{
  "n_layer": 12,
  "d_model": 448,
  "n_head": 4,
  "n_kv_head": 2,
  "head_dim": 64,
  "d_mlp": 1792,
  "vocab_size": 15678,
  "activation": "squared_relu",
  "norm": "layernorm",
  "norm_place": "pre",
  "norm_eps": 1e-05,
  "positions": "rope",
  "rope_base": 4770.0,
  "rope_fraction": 1.0,
  "qk_norm": false,
  "attn_scale": 0.125,
  "bias": "none",
  "tie_embeddings": false,
  "parallel_block": false,
  "init": "orth",
  "init_std_qkv": 0.0243,
  "init_std_o": 0.0322,
  "init_std_up": 0.0243,
  "init_std_down": 0.0,
  "optimizer": "muon",
  "lr": 0.00577,
  "lr_mult_qkv": 0.7,
  "lr_mult_o": 1.5,
  "lr_mult_down": 3.0,
  "beta1": 0.9,
  "lr_head": 0.00458,
  "grad_clip": 0.5,
  "warmup_steps": 200,
  "schedule": "wsd",
  "decay_fraction": 0.464,
  "decay_shape": "linear",
  "final_lr_fraction": 0.05,
  "batch_tokens": 32768,
  "seq_len": 1024,
  "doc_mask": true,
  "z_loss": 1e-05,
  "train_tokens": 400700000,
  "steps": 12229,
  "dataset": "wikipedia_en"
}
Each number is 128 + 32 x the weight over its row's rms, rounded and kept within 0 to 255. Layers, rows and columns count from 0. Numbers have three digits each. The size before them is the row's rms in percent of the matrix's.

# layer 8 MLP down (transposed), 1792x448, rms 0.129, rows 1613-1625, columns 0-111
093:139102125089085160072127144157121113127123138165144144135160077110097116111167140146068180108118116175108169159178104083121091135158131120100111182118112157159184145096165107141095124142101153133120140075132116171188160142098161091100107049130170115141102123167150161180146171168158118127181125133103139118134144090173168135128144175170
099:134105092167159186132122148132178148118111141154106082144140173162094154127171142127064181139113156161205170122131074091146127090145149109100114136146171116149076126149103087164180160218095118139162106102119125106110095130145172098094110105144122124112169117149184131088157115137088093076129119131141157101157124124102186039093100158139
110:142144094116066114100163088144068133121144113103078138131091138127088126141115036133144142147102134145089078121105134143130152110148084179127109191136106125091136118073148146169117094159126135173159098100157174178161050145120122096106181097087133180138157124078142128127033094143168118113134123144104171130098213105117162150151125139137
092:164090109127149148105117149101089111059176079117143137157164141164150107111091103118154114130135150077162121188143142134147159176109130143061127065127129143124134124188111000120121133149167150131120112111099133140101098134097131093099162111137133094141130161127127078068160155144171114063077096135124100136127143114123101141112145158076
107:105136089095116168148135109169094104111128202122150146133166170073134142127134142066091159004077144131134155113133092066157091101130175169138158130100107148175053119088124114150106106137093174082072180106144108151135125154151109087127155143098115110130114113109057146184122110145060146129150135119186167142143108125131150094158128154140
118:119102120080124148164120163180129113125074126131106131119170095165117129081126072143116094098120106116139132146146148153118100155122119133107113142169106136120191117175106139105105120158134153126154199165096132183127185115149132120140131116050118107095139155138038134154129127164128109071129117157086123108103099122104056173160137098116
105:132066147153141104113183132159156162130106159104110095150107159065113124191131162141116095154106162122157109144128163103204115064176181099167045194125069105157121128087107176040231118120136146078124161157077138195139181104118068106185151141089134104134123184158114028155126095101099161016112116157079160144138129138116146142157173108123
089:103117097128004085105077109146136064104128147141165159137124083121127177085140118125131110151130128130126097133032160123111132152117078160138139115137145095103115147190135119115090130117132082138175144153101179126101086112113113118118169035151139091141116108095123165146157127184125135127156131139164157111108130148116117176108142136080
101:059118108127174127091166117109102106161107179094129142136142094097103079153114125125152112138126126155153094158198148096157141165081130097042112174121081171154156128178126140101172177091112156097102118099114111152063076156150126160081155158137161102141190146163128120045117141157133079156077104105177130102125071131101106111158189072157
133:162155159154120153107120143147082123134069151155094154138087205113132114153137152128185087191120114153109150165066120149090081147111112124142100142147099076141143155124191138178150157094156154136138078069131168100074056180131148118138135166143118139154157095087080090106121131163116154126101113126075100124156127096151134113100147119188
104:209131099100078180114111020142079091153132168075100119125139118159134116133164142092159080138115156157117144141133086137104109099160132101122134166160089088110134086110151072179125175130155086144161122138119113141170137104123161132118162192149174059135126144104074168136118132096103189177110064114153133145029053079020184094093151166114
105:116132125133145118128153153098119179078083149134163129126125150093125162105255103101121111134190103142106169175112187098078124162140170106143174138157174122147114168150143105156134087177143127171157096121104091125109110145166158041127135120161153096159146147127121166176176171129210099094114116161119104202132108093155149103112078098116
107:159126120176144159149126128037098132144098091158113135082129135132154159102159144163105112130157125175127132146156114179152204094142168145133128159156119133128140183134141132109135110112100115160128117121080152156102197136101147119113091113136102124141103154130122139179158085156155187137169114130133057117130131103146128085097123136180
# layer 8 MLP up, 1792x448, rms 0.0852, rows 1614-1625, columns 0-111
099:123104126175168150095148136164159160089142105143163144095133122150199149072106134122119151120115177156123191141065086079078118002097094049110167179135092151094145083165121147132152142116146141169130087179107122135076126123156106103077173147153129198081143103133078152123131134121111114131092161113099122145145136110146103125072205135162
102:131134181159179092123133121158179159106144139109150129125119131179184115153179150088136143083173165129083158138094105160033124160174104145112143126155157138128151090159137110136134114076195124164103097086127128149099112176172150135178120085174133076109095158097054122082152120130115134158108137086079117180168115140181131133147135143131
085:128123107162124124162123153105140130126151157170161145155150147170127121171123127140129148104174145115114168123171059104147110115117136126153102143066128130073158174118171096184114056093181124159159145143099059153114059124108101131145145184158134116148117119117154138142075181116078191143146165117086151164164172101150141127117102138123
101:103205135105185150107154077118120094123149114090177142116079162109146164131163162179138123057101137115160121091133136081098134180142097136126121116111128207190102111135163155226123120123134108103145104091106136163081114127193156154148110055162129102115136173172152168078133116105130121168118164109178165093155147161160128123115114160128
116:180130149188157100135117105122132125164123129105156156119116084118205093152144201122080196135162183154115181080138087083124160136189170112104135139171182173137102137104180129156112107151119148075114109139066139093109154116132141134155117085084167142144123106145143114077147148117114134092155121121127128159142161120130135132115121173134
113:103116118129205153149136134134116124092115175146123099170113145130144175143114065103127091128195179147119150056157134116104140097196170056098211135107090111149105120134125128089109101142149144143129096141113127178127103178129136137134136075162091147114154168132151149084085094137070149091078139188113150143134137155144072096126141131125
087:239097099147145069154078131155134102129115110165078125104073125135100171086161122186093197122173161110172109100079149158156118149102113147116123115136094086160133111100121159111124133115180117109087188147102155113066127134092112106159117114132129138136094123116128102140176143115153045114108113148112115119142167158126186141142135101144
097:078159121066077123097104150132100144162115149161119077124116105116141183148107135174146104125156145075154110063115103113145099098111220151070120157103138114164137125164088130156087128073132141107136166107099080077160039078157152137157157111085111094069081160054139142117167121101112100149107139121148147127095125159173042128086121088198
119:137190066150102105098134136082153120066161094111155184155112131084140121171087122227132156102115135061105076121141107174086146105148153118164167138098064149160072143130199170099164103164207128177121179151068075102156148133183111186135106184113082077132109174108077111088134121082116132118094147098104156142120146140138137108163136099149
103:112111113106142142127052107200181115084169065131132138114113104083144122130119087126132170171173148134140117083185098138168124137154103137201123176165115177129120090158124119121115158154095110110158155080159115169183106139135151076170125117102133148091166181159131114113095174183127093085137129154093130125100128145145126126168176144132
105:152152165134137186128131158124170092166114175120117137109177131122154093114120206153123178132103079124175162123117117146103182111105132157158140099115127164176087098101122144134153069133070060125131077149110149041106141097182117061084059149115121143115153133149141085151059154157121185078100103149135131095104150180156128081118146123112
104:118126172145064162139135039103116137160122166117155109119163146114171146099150115140121115174116127136164126097094091123210104146133203064116150121169123148145167156184134138079139113121126116198128148137118114140140124105103151155124169133128095146140120167125095087127113158122161094154075107094108085134162106101143124159123153219119